Weights of a small GPT-style language model, trained from scratch on English Wikipedia.
Size: 10 layers, width 128, 2 heads of 64, MLP 640 tanh GELU, vocabulary 4096, 3.1M parameters.
Architecture: LayerNorm before each block, learned and rotary positions, biases, tied embeddings.
Training: a variant of Muon for these matrices, 148M tokens, 9021 steps.
Each number is 500 + 50 x the weight over its row's rms, rounded and kept within 0 to 999. Layers, rows and columns count from 0. Numbers have three digits each. The size before them is the row's rms in percent of the matrix's.

# layer 2 attention key, 128x128, rms 0.108, rows 46-88, columns 64-127
118:526469562493504497507500513424544411464534480391515539492526548433541557492510457515504513485561503497519449491562507535456508561518423561526459599479596454485482503467477474461560418554497350
112:475561574532526461475501443602422532585551472431540520475433494588499482529596466433440482550472459433503532445671491496518497462480478611475438382397545496548556543511498503588546554465488511
106:630477517474587484566488474389517566553542515438567417511454519483504447524378525484471527439508497476442481550410474539476490489586509551637483414507564423484547522463385560558476512531527583
113:473443481509496476589560502451577512544403513444470464479535482529501557562500502531532454533528497531475456543611583456520510492380484523498522536491461514494520549415563575449546514542451525
102:531449584495446452593523512500446469421454471570408494434515509509513527410516492388493478569542473484472466512492532488473535598585512383540438518487438530501479546601480505478450501514552577
115:507451520574544507514420540524470502517478516470498401496498525459535473498447566500479497394512482499459431416607468473490455531498556478485439388589451507550511492541474487513476599418517448
103:480578490548431472534529510487605464541463550471498549512514497436569434471544624488485487433517454475511506482459522459443514521506529398461534519512441390418551460442471475509426520557541396
102:441479483512586505592542422409539485485558477515568509451492513459511486517559553414436484525431443495528418447537497592489559492511492541455533490559503458549538575501523415579497480471436496
111:508537533516479413446371484611426489455606571500546463565554520448490520519562454478442498500484479510547535538534461556547626535484512433504407505556411448505518522450465477519476519608423475
110:555534417435493523588531545588438499480540443552517487536470516434454581464467500538435540496486504474499375595433443525497393566443527557490544573492533429506610470546559456526571526531493526
118:446630478557540446520557470506552487542562482629486449452512523529518541543443496434492394453541554529523516475531570475503469504551499504534397484441516548490448455529499510521436533496520581
111:493563590450494471540614439609442461400466461602514467567431459415498492416494491465514502480413536511465526599631539479518484508491490511460452420486509446507537394499522485504498510465491470
106:475625528530492504585516609493498420492455506518530480514436518495479482480501437527398456486492507510605482522400566503497472534472565522407556356472507518554466563491571465480548490586560474
107:514466617544497472520432497548515558596426532557497508498508456448553477491497422471480494483409554478420491478570480479492394506526479533433488508509404468466423391505534473510567530458382486
110:530435492467497506487459498361500478534537567418437482465543587492516544431500470552543520428564448470558499432481509569450475516448521432550514526516521436398549549508515433455475544481641529
110:546446467536536512484572486597553466552458446609528509377602524533513545466514450485432573483529599488530505497532482530409490483472505518468588556432501542532568545498438529615541500488466476
116:513521481455481530518399449463440504524588579558552457435562539497447535435495514477508566445559576516453503429498475419463487418533533532581527477497494454514534516529487447517539562484430560
116:493473469490426461461554384546539532539500428382469487492465474411508435478547404576472490461572572520409493463530449601503543490507486475524410533443533532474443522490552426553581529544521482
113:577513555620564511547523451480502436405453568472497453481545532486466506549477439494476579499464485518533520465556538363537535514592492500500511494453470453541517516396571479402521546587558543
102:509525484558594496562528454539510480441507543436473524511503523441447556511447585510494570562442583560448499538557549421535498476520395479438511455436467464506479425428585394444527481501492572
081:441515536570522507503458433501505360367470589501502505454501488415503567485447474479587469525520504478576560474523510405467483496509429522477504462515466504507556618618543485529545393577446548
079:475492474534436472519520544510451589604524497580507401614587545438511498488508536493555538471495480512515445413449552542522468393405514440462477533586537531465395590530455576447509431463391541
085:487467474639543473456481486437468537362504489530468451545448464525504534501434508575515477521437562429535543521507465464464542582556508499533538489480572469465592437431491488572427575599555473
078:507502482504544515477506497541524463453550496428535502539491526492563516508504491537564502500612492384524537482493482451508455524462588593522510494387552422563541543454569502499551457533446455
097:458416492463490613537508464488429493450517416510438479452479578465521439528504616464587518488491512532536502496481548509505588541389546543429428465416420536524456480531510492445506493514536555
080:528524456445528419521610460488563511533585539519544524524551494518511499514530542519470521454487514499447543489519454474523517418507426524440459492545588461477443489502547578467542528527489444
084:391516527441573528525480565544526466520606524535504508437600578531487487481535547454426526453512461505582487427463535505539479457564529503378420543494504384455359466506494437494513425382495478
078:522510506378490493542513518503554458520480524442535501405511496577394456531482407444526570506430487458488530548575511501485530518589502570467549523564605441478534516512518529559466520550523492
088:480573530495495479462428484465429577422451540479542605517565464526526524505430544476530488555547496495568540493463511501542488522497450538487417497470577486503464387507516502450456452451513516
086:507536574508568546581438479609495453501476556480506419531464570563434475479528460551553478433523470476597436438508511481507600472498511414487467412576565517488469526429514522575567515535561510
089:479556560495526527451505453453449518603422435466481458463581456471524509469512481509525411482442500517536549474430422519502535478419406513482524536489595456535492415497492555447510630513528403
099:466486451542516446520434557518504495505455507575468458513535490504528439520595495443486569503524455482483565434590517554509467545524560515552539420410433439450534472573509454433427537437428516
095:536511466523391535475465540496451491518487556445541509446529473510491544541407452504419497476558566501398480586455391501663507525540466575560412534563459557512569572513478528516536463478513527
106:537479459508579522433587512515503449472490409515486545456537540507511446450516473499516551455520450541524498512526468551503552429383480601520385528466574490546422426470546523534578416445495527
086:567453497466542438545502471549473518492534455506576390532491428437563531351444499520404614504393536516437506357521446513494468536434486503492581479518566497590491482492499539523444485527518425
095:482492498447428497496500418559501527524465541479464431494601517515477498502569478553507424567475422508480507409551453468508440455496468484517474548599532596442535529612391517552573450489512457
106:495541562515531432517490512500538553455444523523531531401624438502467516510564527490496557473492391539492413406565449521472625521521468586551568447458522516470505492516551442586484572562528585
094:514395556576610439555486549527569580505545502440449568483447524546521418469439538594400500482545554483471378472441443527537393505445547519464582520531568512518514511437568534438540498474491436
086:498558553497554581541487494439463413545478488553506514463524506540501489518549548463515559452498485510519446525401399512437425500410464524494532484449482410488554542447445467551414505445416500
081:488465524506513536468537537534517496548504538512535553429476575438473426457516500533668466466494546478472479598483426462527549541478427539478515438538465456450502573438553472497475424434478540
095:436490509457520514521517570537503561570488464518521583497522465472462454497504507451581453458460478535419514459510506507512587435568446494536473450458437399515444532525432507489496537503402515
087:556606482475513573521449520449476483545576452484482489556463500469453405487539544514463566489413438598574527504521355452504478506517509553469536491504451531402450576505420560556546510483529431
088:523548543640489442444506490484492525524536498536469524514565506547490656632520546597507503545460514433528467476518453545509497498477510454559531420481558517441508613528450495538559541492566560
# layer 2 attention query, 128x128, rms 0.107, rows 47-89, columns 64-127
120:526539513449491563507451460530561473524446508541478573507547510514480497445454565479391510430464492546547487626523463484524502542451549481382500421494470451514589502442499496449551437501552487
107:570417492477505441410517493494524589446518482466559463519436491471514552478462483510469537480479358507547565426522513497506512529580390512462481500478535526519610562572462565470443455520439509
114:429481462489506513500551484531492470531535497482478580559494488538412475439498455560505469515482572516461450522475532466585522493489533535474559550492492447480515526477464433475596481464437466
112:513582490560537498497559478484486442549511536521466492562485516507484462476578512518499375433524446413535553421520568509585556492482490460448539476592506404475515439514505546530438558499596498
113:516534542525451448469494410443472539538509508613598452453467457512482452403440535424483567526495528521479513562536448410452432470457578567481566480492500577485515569492479577538438560508534454
114:465537503499442387505469479516549499555464491508488490579342509461513469452511551468459492515492626513432390436461617466478528565489525507581506485455524399577367539447497477529519535543535414
108:537437427556501525499472467502477544470499512507482569523564446558480528512460517497478476546519432524391475415563476447549499594332539539448467497547554533572609532438505494481479535465449529
111:486630572496518584484409498479514490436568479478485548499552414462462450539454581533499532488445455492526527625563491455407473463537572458482522519518503472410556461483530530468583437463520446
111:457520444498397524559614537506348580433556497531515486467493461537506529517461520478453499562479565518512521529476532553470493488463464497438513594459519488510560415533499517566478451521481527
115:463532531437457516514485472460508502393543536452530516480477566502465506467385503604541451532528556491550581516497513482476575563471439475500580555476459534450557482462562430431469508502550589
106:421537475520588578507553444494505411453527503564516547568507517412381485507429466444519515515554505550588443475481459543504456501382523498550577446501463495487483539472518403449539466443484511
103:523509569468458566503536532459493446502492467499520415518481478413390522445447507550512492524583478514649482562436515488503522485459505513483472513392559466497568513388491506473616514525514518
110:560508477478500514489494459500504466541477499538498532375471494472421474436447479475584459503565506521485535493409554493515473510482483574586483429667479514483606448484485461433663523446455428
105:564433520387521424588560450501462549536483485421379461498420517452493476483468510520484492575444424489435514497532475495511464487470560463526483424494538498485470543511479483488465609480499540
112:531551467566430482435473625572419459523517494448528536478506512607587526460466446511488400559509483543467521505511397500512552406487520524481505532560550535455520510510455388484489569510516426
115:511483487498495555572407533563404433483515503600514415569489515421441492471525622470468570466430437455449489568565478484410513583538463596497490435437582477441593525510473513514470488515485506
116:503452490546446437406438473541501562515499596500523566424516473430507540508560414538546576470566496547503476557455455518489447501441402510481474564507468597514479508487499512541492486509529415
110:409618476532478530462507431513522496383496591468476675564437448527442521529373462484499508500507507514519453549538483473518463531484445544499525456475420448533483400470569432372539482566492626
072:500410555502481474485450586459464506563491420515554439447514568433501490431596515387485456503543488488499538522473478548490390473471601448598522478580508501509541494546429546644475544430558382
057:482611546525521488488548589521462453524498508596476453434499497595521531384629455514498483491550484432431471527486441484505591383499473467450507606487553557491534460496512548600427575457503542
079:548452566530502435514483500480495577563573398498486402472535545517529499463605474512440439412531494520437553496504461461508488535569596519500501555524564632494535423486376574575470539486539470
080:451609460451610593521522456523583397432482520490511517507487459481489468551449420464494497534535496502589456500574519403613577423493459510471501532457513450493519489447573402479572524541476619
062:475464492571519561432492512420553451532539481513479477396477511444581517567523429547506448453471514503470510432510495507510515565479377422455425544562511506457516528467465539607455511438497512
095:587476465481409408442564454537494582530519567503544526556527470456509492414594557551572503450509485532441529559469584489448459464514451483474519527520536519580400475469479622552462603432537433
081:525472522460490606448457476567451601560470491539568500448542559499516494479523523368500540544481484453472467495484553492488525496479559563560548513530548538534512513519500542466555571451571484
083:552508573492489527462565561480422554562483471501489503511532532505474456439511388423441385566456522403435527456437509529489533477519498512543385600519530557492562465441392623511491486459507450
075:592505407556461477496526486491516431419486482520480474532433412399535522439456517471502481524637443536514471433479503440445403420434480449517407431506467515558540480494471436481551454495519492
082:498553501509529588482462539545530385612499471536491493508489536445586495408587557478483399430494444465526555585470482435485459406511536452519498513549633559558525521515481513634465474526481533
081:448505418442613413605517525464419485510486540517511571416536506346486501534456570466492509531595474553520417525489537421476451499503519561539592392506509479532538459453472484494567505485482530
091:468462506471528543464443495483583382458514543554467589469477420562548507503559406447463430420447463480534554461596537556500478478492479464571504445460470416444434619521491505512460464462479561
089:470545491436471484507518508474408536553541460507463555487461474443539458517571436480492446528470443577486585572518428478448453477450451537481496597555598582350488557540477541607532437484452478
081:443495523590492475607480536509525479440498489489547531463431360501472348481500418456504600466356481507507540441595436489454511522522515566456489483532482557465467549591547532500556487562458556
094:495446451534541500376421531471585514470468580486580512491485526430574482433580474470539562509515516500508541482501615411449457538523430438420475563454465476566463504560491506538490442515553490
086:531485390582402510513478505483513441499453514425484519485480528513434441480467529488523479567544483527417509473580581445520456583434514412499546469412420526476507597478478509485496474550501451
094:442519419507589556541503480507563518532469517459477501495521509485557471544406499516486561521517513510505435570552436443515428541497414451537549503460487402509542527512572443525375468464510537
095:508577465472488511511568515466482540492433477538545497456467545526482499509593390486569557535474453510558585438461589466431475469543419558530599465396337533540571505497527479564473500479479401
106:482504574543499502450514424530567530534452513414494580492487456461514489538417442548492509591537516495558526498523434497489501409568517611451412483482524537581557486499462401528523595499486435
089:543464503491469500486520537487535525471521543597451598510481470594433494421533429405593477493440477500454591524471565577541451470539508509517515456544455394545382476619574462454584523557468492
092:483487560496477468441464540416406537498528422462586457539558537602525417491522449400572486499436531472477512450461571535528398402533535401439478414480573490463518452459437549521524535481552560
093:607493513423537546516476493543535501561379500485534480528558368505428471547500536498528516498508489452509560482528495481431399451474586501564551441523480489382458529474563501557539560552497546
098:486569448541521507485477552359544525571460467470495546507536547479582539509552453514496534455590504512480515474531433591579508555509558493583565545530494378527463477533471540408443486559446479
100:460472526472381514462530517409528593493508384466528474440437491500478525533592468432513497462510426436459486436472526583500400485539459531590539533509446506517546441458527558541434466491353427
090:536611559524449455499492456505453453517477583513533494530498559502472566391438445484503473524570543514568471578441499552576518491513444556508500431549494526467520526490496573510601515571526420
# layer 2 attention value, 128x128, rms 0.0947, rows 0-63, columns 64-127
092:523521458508562445515469401590542568578464534477436471524472390506407496553550583508524645488557430468501560432538399504511455492532535468500499405489473498566482499455514557568459475528463515
101:465495468391593507525449469536538491456464414501503440480567561414528552513488507533478440483437510475471481612482517502514448476522440509420507492575494433483454507427477517521471579452590428
084:491486529529449343547500480466427514484438549521492415531481525489524469478468545617508512546483470519520554511473461545580591526360496468539427526599546479495527571525439546448548552511548458
088:470515487584521493514502454526427452545464429477496480460473503646518484483446527534544525420445559566540561526567524634443467460530530578511546558430563500557565469492513516426483430494520542
093:593562475486496544525436520527512386537485510520517490414497467570537459439498548521498424487509642465563501496547473498524582505486566474500494430517507585445511414506531416579491620425544455
108:583537411495476532475517480517383535580437518544517498532476465440449569536488544515520548495541469567439572510480529460496460447531511502476554439493562519408494486426482484541549474496432415
091:506565552539599535479501562519480575582533523481474465609505474537462501534465585471445467482505475534510390553523473520399467461520345455466491530502502419446506585551462472544557500611499472
100:546529484536533558559484546448437509517497566489513537559469533541570468449497442579468472600485519485544494426555492469587513481541570494540454400491489593544515539545426485537551552478469545
099:468383596484602593553493494548470484550484474423545384453569456451516330517533548557520459536495482503476652445470507500554542587506527484511568499488452504467447448601531408463555456554511522
100:462544524552400568562517527561420532486453538509495502458450521535433470556498585531553541465497499526513494475488452524486518455461455519506514480518458537538489537582527394483507458477460543
102:465531420463432469504490467419502563536590522518529503396485492464519487569484503559473477492543560532554457514568525519577499558492619532458532472538512476535548566487484529474420539552559471
106:447521504483526315557516448475441518517554498477531502515498441475499484532527442444517590521516497556478500504503496524463519533548483472503480529447492526434464552484489615483436429441528461
113:535460477618535490494620468400421482498481505513513589496490506494544521467497562616470457495506399487580471503518440524542489554419556519456491463522474507472523536512478564480512508464503573
109:450456495557502472515511423473442499449517516482458437459525507537562556607533426508528436465581547540527453531522559395487479554500599483486485471453465492450472430461536559480537516423454481
106:409474525468570558590601491465528500403409532522543486440439477481478542441458561590504599506434565557498557425490509490445500467459533550559583579522517539414484434543504421437519548471496515
107:587552487458552559457472510624467410484475534624462495440460536507497454553499473442506547533384475509488506478487516469432441485572558442411404554530541505531498491461509475520455480538480403
106:414490563475537563474481542476455539559552476486518565439600519513477611489513487518446551531403481566565472482471582441481476467552495540507436562520545445527522576550491457510478534500448536
105:408382463426468614508484476584526564596483524502558466415459468534532542566427377550572457501524489491482520521488518539462486422474369471496479437556555632445471496451498533499510553439521513
099:452500555558478534469608455438498384464531552471457513541545499526464435451531541477591524555523465556520402558443508540473517341467482494441442488525534488576360477551487575432473552463510471
111:481438522482551569453537441531457461549498613438469463470488540576443521527576478516494522527507516587517555474383564544408556508447510514512573439444536593482386445435479503498547481531522487
106:557474491494487464545536438570550468526536442476494599521520470565474516494471525446500459442527483495456434543412547545421555473537449482429544539445568568459473484527440489431573493523474459
103:475509606437553468447552477442547521424514506518514480526401507464479518686509445513432431552409538574599479561461405534493472521456496520532543531509512503492512478492581515535565548566436528
112:415562453538547496543516561576496493458517474523535424563592391568544466483532525552568468477475541531503470528517456501381547554403400510552463487515549463558500526494526550549485487545492478
111:502504455542529557508521460520480451510493526546558499590441434485498490521541459527465531530468518440440593562501437469553492444579471505462479516498580472363468455454484668520472418434528532
120:492533434552494489469512422515509513487474491451564498552571570469537521538521541490518500469461508585510439497511524479489489500489575513368585480498392381515486531481521552468497478565530349
093:523478496564532488493483541422550367547500478535519511394573477513486532551539429515522444438454531430495403505441522493547483581553421537387528478440439471524522567501482461524552409452449542
095:484562493549528510464517495512488567509579541627440438386478561432481584544466555507430492521491382473550478473501465523620488578531428502539448465488503397432539475569558507482445442485547507
096:533411551609420579533602487431437463532507419468469551520497504490486433441434492465555479463504507459427506472478455487422556493510535590493487417581562556483550429486501422592473529471550545
103:553467521575508386446631481456480484495466437449473543446569427496462454503454502536460529458524424481544606467396520551555579555508533465443490527519576638509527431389469566529582442460454511
092:500517533509488485476426579593481463507543636506510469471539441544459436515496411521485539595487487496442425522442402461508476506452441453526544463428566521505498516444445507506375509496439524
099:485578538420434532479473448515475529422458554472600556429462494510478497437499517565464459477469565472455537580448423467553486505545501469510465503491510575470577533561418561395479493477527510
101:460472491430611475463457480465490560502501536563601489496472593536539466583497441492522579439548518439499493506427491507522495515490573512554446418571511424602448536487517542542492456531562473
091:398514440528576491500496456525597450571494510459492477477552502464522509511620535463498547564534532467469423531529558362429379402545509442425437530472511480563561453510522538450527498481514495
101:500451520579566465510494471496566577486500461532513425490404495474499408575446480491530402625555560504456522488502493504551531564447514441488509588520426535489520474527495464503478556506464556
097:417503473499531533460524510493536474526433518502540457535630456582455438537531528569468503544504543539506505457556486488551513487403541527534435580461481432482561512430536465534455572451491452
104:482490486578505499561407417444525401433537452477528448503533584424547499485453487591542488474447359473466465446449446524511537508553525454528552450430594448409469462543509521519429425503483507
110:483526452558493542383563582534566437456548498466468536489473502521509649474529519545418497545586469548547537521498526453618534499559517545486523476505549466461555532505567484427517406498506526
112:484512497564610549600530528541475526405505443496560516491437540515504399458539444406439509525579483475461528551482481500448513503594554529414489399451374520485453441583517504524533556482491518
097:497523517447551438437525609509578602525466492536506469468457584494518573529486423568511546527552501478443437437553453443568516382550455549450423486534432550430478518553476521568483472466436527
108:492362432525626526510499524481477524503472507541535531420511483498437479457588498467474511506433463541513535473519397486439526464496564580479567654542493520475545523450511514464521502497514498
103:531558548542431561478583472636509491509449495588492450496547512571504463558565464536558490569519465485485478612541506512502518455487513503434568518439363515501480428481516492545432527492475550
100:477520525593516461479510488545599513542521541603467492556441581565585541374539519469477482494428539376491478501596606463420594513479580560555523455471482425519436573530506515539502526475487449
110:526477545580491509556529546515501479488441465517519512515564567387589556489469461523436459572557511550504500453569422501528526420525438589502514414433604616541430420448443471490518504457508430
097:530497516456580606476462599516522598489599464503500516530531477464467536460520451428520498518514460484462405429538624548571479483521555496516436581503462497439515496478533623540543479499493458
106:564454466509557546556529446498532482449468563468516504471454454528563481445454377513482461448461495459515532535538643557512551527424418539511474447557565559416477613438481486516548517529491502
114:574525581524480476496531499437409549388533436490497522504472458474477524536469494432495488588555553532484509540556555486451502484438474537578467413437520521527517498452510562584480531481505485
104:518458505540448536445482553481525537435543477506447493512476469374465465468515431523598649459493491543468574629522508557532565539471389439544497416419508484393493441589478460475496489504479462
104:506388483598538423562470532529490476445504485546497533533545546570593533526568562518459419563483584567589475460492467493479482477494513535555486472427547456453470548457487540487518476524461491
096:500503431546566540440556459517418536512563425508518596495465483457593567531456510542465535456572527527493511540538449514615455512492473488442515605477501516537446434476504517538562598534525590
098:442403523474463509568573473554446461530462468480536512553553561407621640573531513536540485567487517491513506449453425580516505487507386477537451595509376497549459513468534516456573465582515511
105:497521390542512523423581549545465447507426522439416527395537609583464515522510501497446532526431469519434444521532470484530450489517521547503499423482604457483510508534525598427520514500490547
113:458509462453541565468589560577500507465417556515507521506494503401540518520448381486489617462512466384508572432485472542546531557473546473531503499504513554521390526435542532501480473527491440
094:447520470551402542550543540418565552493507465466550513487515446554466529543546540474467505519518471417518479464513478341394518563569390618421523581413473482581531447565532510528428519526542464
098:477561465506526511483434483458513538537506537497506602553632454541494493594467468543478539488457514471587575542486485528459427491453557566534475493492533561565492462601474456542506527492563486
102:561452473532484492429519478603540441547502557511466543446445568469495427439512529471472470561488512499573518414539510405491506478585509570506501588581513469494484478408491418498559408473566495
103:448439523459616534503517453552489491498504437505490553564462459494529518527546587567464543496535508518591475489578549571398486577475486528438505566507494363497460463586513426432472468528491501
109:568599489389609601472521425547620572554529400401428508487526558450522553490446579557490536429449444492604404460418542578453507622521444525500500547523456480433522555467467543539515480404489474
098:502461497504496505496443546485510430552494555462507552538446494512511552470512480417504562580493416528547475426502426555481457511386559524474584564528564503485552492490503577551436474560560570
098:436547516537498465550567586479537559443491430512410458520545550560384452403524531451534477520565425500597598491510494436576563549486512502459437511551478546434420572517586591546588527488538562
097:619494534410565505499411543466462488537457474515456556518590494436475502544545483497418525544421441510526502559575473559475543618449526429525436490483536451464568487580497437513469436430489550
115:562520474375546481499455450590424571427567575507443444524448485562506509500555454561443434493571552490476362453472524503517533544488400543467533436474484495537526492411542472454389492537550396
113:437479334552479495445565559604497492537499513502547510519487494524460488477580476571567541484522505512535545411515438460536442561457506574486479421499505518536464527393498554478549465524499433
126:519528449467512471478538541478548412511475500470440491483529559451437516486536496583496546489617416474464558609549627505420424574480445483492474444508491529522467461360534532536573486464410466
098:499561488466530534461453576554439455462479556571511577510470446535429621512561456481488497507511590534542509511443571402410463485435498486574503558530498540503509538500474583497499554472475390
# layer 2 attention output (transposed), 128x128, rms 0.083, rows 0-63, columns 64-127
098:584432492428475520525563569455496433406597509490485512497431646510542521526466431454546473514489476423604475483401433459480508475599491530485526456448458544498507448541529498461482491475569518
098:422552550521524499464569458526518545514512503388496516494515417582503538410492414562489484441534478448553496500564447479454531438515518495597518517564501606428533509494508432460542397411377479
090:549503466507613521508349472433546511539538557473479389512421388450473473450491498529514543515548453448456561418428530411558538633524469454555581543436526521464534460496446390492489564560527516
089:624528442588515629444521519485529368534589511553478521520548591522466526556526489452555465572466450526441489417576599552494546509553505448574483537526485419466476528621538512539490441450541524
090:368570517579505495478556489549482548462554465514500470440547444509480467507636481518540569487459444475498403460530469451508543496589459505487577533434493477451413520449558618539591458512409474
112:518492487542491506545512473421446490537496419493439478507489478460586566520500483517503503608506486448497546441583483525563569539478529570562466523494562523539567522582407535497448600430557463
102:450536470382447527524524418548502475513454456489528512439442542505466544480415443542516499494508487486468519404506489449619535423523549504539364535493471561462483431439496506554518557416466451
099:510519497456468601452470497460535539538469530444580447428426503432528560548478418482507581575439483545482470561496606522572463496503487502488577613528503491490470496491540499510454466564503540
100:610498409542474457459539549517512472481582527506521544401552450548566527524476539502500505507501476470500465503579449475463532435533378484519410503509495517549610486471478618486402477406378566
109:524521522445431491498526497582500530532559518454575469491510512534550579467477538479560552509487454495435597428573477424469470438431538496466515524430468500592507597458463552410475521489568538
102:434364578563581523542538551512499475517521539445451510519463485431510436411467572504428483564485525533540494467505424548545504494473528452591400538442559498446594508496525470484608520500585456
097:454471546543466498373486416510472562525444560486479538510501572471467553502503527444512511491539487479468511533439448582501591569508508526527486504646567473537518438571453419506489456429499550
106:512448643474477482469437514453586550545489562437515498544513522455566523548450505504447520482504605490519456463501545508439476474560543548536480461487501495476462529505482481451531463572466523
089:535555547637473470514453536549456418516464454523581443503416555533459424514472562447572479468449511420538570463404515563443532562522443450530462539558549470486451501539415455525540504524425573
095:438464535565527471489464570549471498612428477494500467580581478523511513449510496501474528478458559473477515452602497569482489605498608459516463471449520491542582552520467506548442445562528443
107:449489417510377485478521482530532457458465477507500482498526414480438455422515442551561526515542461564450546557456420424498460534598435534448526441503473492570427492495532549494543574456481484
109:515531434510502494457530407488531464530467511465507459501407495478529451422523493497516486431479542540569443470516467564550432463521472437483483366547521478600446558549488515564538444474630592
111:441526401452529566485525508507480534518571491556466563525487452442488481501460540445509547570507492435452458477431416481462497494507594580475413539440548511578536489395460434538524435552445488
096:431528444454517470562469561542573564561542488525492483538458450511496579571517509543504505499509523461485543574586461511490512559559495497442505442464552532465585440498583560590550491601533571
104:507472423524485576511519553499541425528448506402544500492499422476460523478538497489415445472477431500525456572628463499464487433518535498436482489427470439501570500438514590489554464515454513
124:449561481549464556462508408482536608521459533625469539456506589469467503560549531520575453470467446373521496503539511515476418502533548587520548428496509522527543499504462480609427570394590505
105:491577485555456395466498529513481533512456531511524491514582572448524488406492521443518555535482541422451470586540575459441580442573447538503424462506470534439448454446484522577503457556509390
104:437584496520415501471457498529526456447578545506413445426500531446546547582458481460510532439509554403563472521472463465428523457482501396404497480495494506579480478522539504470490492472555423
099:484517471423490471518518484431545479531477539499556489535490507473509513479546424517356481536498518557550535420505460449460631436513502472531494521488520555647579534473509442481458602547432510
086:527476478500516495459484456519374453464505525518460406570547464527472528450501464615446549504418502509513520524567489585553486546446491500615490528492573586545610568492552399478503522452516410
087:414433542479457472534504503553507487441501519485495466572440431433536503531531566468530450495463440533472459483476520552523512467491530545507483527452568527516345425539597535500567417577504522
098:548417507417464440495579527543502589512560486376433552489378482472497446400539443508513481513507485490464467462491627537491470512535570515529428543555617480581479479451415517484526511414516519
105:427501488491498443469530441430546578445552524499536486442465381598436402580509462504475531524489571581472482485577512561464498526577551513535538512452423566485464585474617487432432488548508470
104:485527526541549531636444457513552501502553519498509510447453506523530460509527477491435452466505587434514427490550504506503542545551445465613564575510480449498463571552490583533479485475516542
087:416498471523404480519521501486511425488456476418449599414366500475504560519443489474528510492478567467505477536524535516527472467477507464541394575483532491542513416469544506467535495474582523
102:404483421490527481547497466404503500570454510512426510547508541534528538480492519481495493527491546642474385511515471470459526502497516513512562377465608422513469491391530410491488506547515528
102:481377436563573468507439503562521540545456498490463495538483421448507557427466509477465454541432533527524553320526590520510522445489533477444485568536481520563500397486520478491535418407514508
098:538546529462523476441515498437421446405536462528519543570508423536479450471426505513471466337425479486591486511535357560502468522505582487515536487558563531509516458518495496603497520505440583
085:558629557488557461498508494508443524554566662486504507448580440437555542463445489496538467503454515463410550559465539502486503528554510565450459510490594563537477511479535456590485476506506494
097:529538515490473592488546414474532532467536492483442521450485460454614602491531566538492455494490510471529452512498524499462510509478513384451513428460521435587466516455517576504463481478527508
110:518444559564570384411538540500485481461513522518543525554504485448493543599483502506547518534602560440505451505572549558518485564502387525510388482457536576503573503449524432512523481436465540
121:511460527491492527538514492489466481480555435427535467602468506524444417529497536514484559430501509482592460435504561532456422608445421474525482462445522507506443547480512559550479478614510484
106:487536502513475580441448467438486483489563515579535489562567584564534578482414436462557465531496455492488440480513544581542476438512533516537401474576512481561474500525490464473480401444421430
097:564474525392498544552526422570493504484511442488511470454473449488424541447444496436471537565486549448489562463473525593492469547464500539492485519517504495476488463439546446457498427499484513
086:429495403528561517508516386412561447465549549572484409510528480563475522432413449567478427499460589591503521495533560589525508524569522461540545418545490446599504489436502441503470466461490499
108:523448443482472437583455481544504421462534430575551508435616510546604614515493526556524473528396455446479560547426489565489435546531459523483437532476588476535486426532486527416461463465494498
095:527516646574475596462469451586595513483489469542446454485516514419478472479443463565521412490416478539410482531479612533463393466525464517431507508537508518522506474546541476562516543504551490
111:448519521412572466338420529512560449559569450508488538525482502497478423582564511534540484550378542453495524550621530558492512526468524424459470535508361490484519578520440485478408539583450540
104:482503544458454444603475499529498476457470455543546412496391493574520470522579462529459491513467477529515481531542503458535569564428586473486486468521589469572489451466479445446427608458419522
085:522608512504534509474477476480514445484424515552510487433490498497507588403512584502410556567523492497439491488451529438521571513494556499505535533439535414583498484517519534427558597563460524
109:462506502446516495459521414570487488622505491501452425445524547555506601500578481480544473512453440509508493515419506475446535528427440538423510523564456546490368396478452507511560457584503457
099:403440507428507469515503462529489567559542431515503428505547532472566533552481617466454507564543444550522477514540514451513443543403528554485460452511465438544545456530468610465474536534495499
097:483510518528409491466382489413434440542620590496427435479470523486514469542474557494554487550466589393504493506506528507464565449464451532450540470486445540523517479528531469474510488570400573
095:493540526454496463561420562480519547475549474529465483505559519549517499493531442542460440519433459432489494509530429477478513475504598548599519460554428544417554589587515507505535499533486505
097:523559516487479533463401622491492514476472516456444430533526481434487505444514446463552540503570426504478610509447468534501460573470449409541616562545437527488568487500513506482532477465371519
116:538462460468536495510540455451483426565558461485498566522535522418443546480545462477534510387546479489540446468535498558449523515546434501610497592484465492489450504504555419542397467501524542
104:541473507484450528513467506506594469471536443551501528482575534537488532443531571513425505502485550482422473460509417407477430460467585489435481476497505529651620517513400435447421503491472540
100:490509609498553502525500488585484437461536468493539470487515505491507556465390516481545425418489561543550502530476593571455459427429521542457502484523532600460375519464511504425573475540554540
091:513551544571536466595544463513513512400523536475510528490492542477556443547503596458549523548481509529515465483495569435444519450435492541484576499488379475568501582506527472491498482452486506
104:452463511493471513496466530385493524514539472539564370494539492457410535433492500530491547456514586543457506487471629593498532544515415543446452431492480604537561478531503549550457557556529548
104:507571519492481430503468498471470568510503470471484403448483495442575582518546524495515513444511456583423551413464424509512428514535439468501479516514521568514548470614488548576452484494494582
103:514473532559388541523432446498460504519543493526608477603410500450469465512555460531511395446529473498416501512562519401527403530481495539518463468498485519567454496410501461433440416474471473
103:552456438562506476539517518485515469487446522491476464516475462494408522558482553520457459511511563543561413463469585404448515616460552533559442485515387556509509475396531451462561465413595483
091:506509494484459481552442524541466441514529512600574521411454571502514536576525363570515544462447523469493481369468531523541496497579457452481541472476502491567574513573439388520468429545468452
096:436490431568491475473571559478447503499526524453431551510446469494627557580560516454462465550469459622557587450486580470565509486509472548494552591463430538490483468491450567489462478545512460
093:442508511575545530435594548524540484401503496423463530456496473446427497425505358538469529561461503464454510506534501478511590500526525457524454507506566438520453490490520510594548499614578568
080:549497611376406525621455464542481508528578382540482482517482532446548481532441578471461481561507519495500482551495519477405472512526513419451471485415465492469478460567472471500429454493498596
086:488478459534543568455450436563507489559381530498484574520562366449518445523574493510496464520391501572527485509470430472532551525519462488547521517572558484566533561486478455569371498575527481
110:480467486517392635522505497565543481553461528558423505527477482453488494487490500508535545422422569518443490564503537537484582504519504423475576441584543485487500476525514479459615525441510434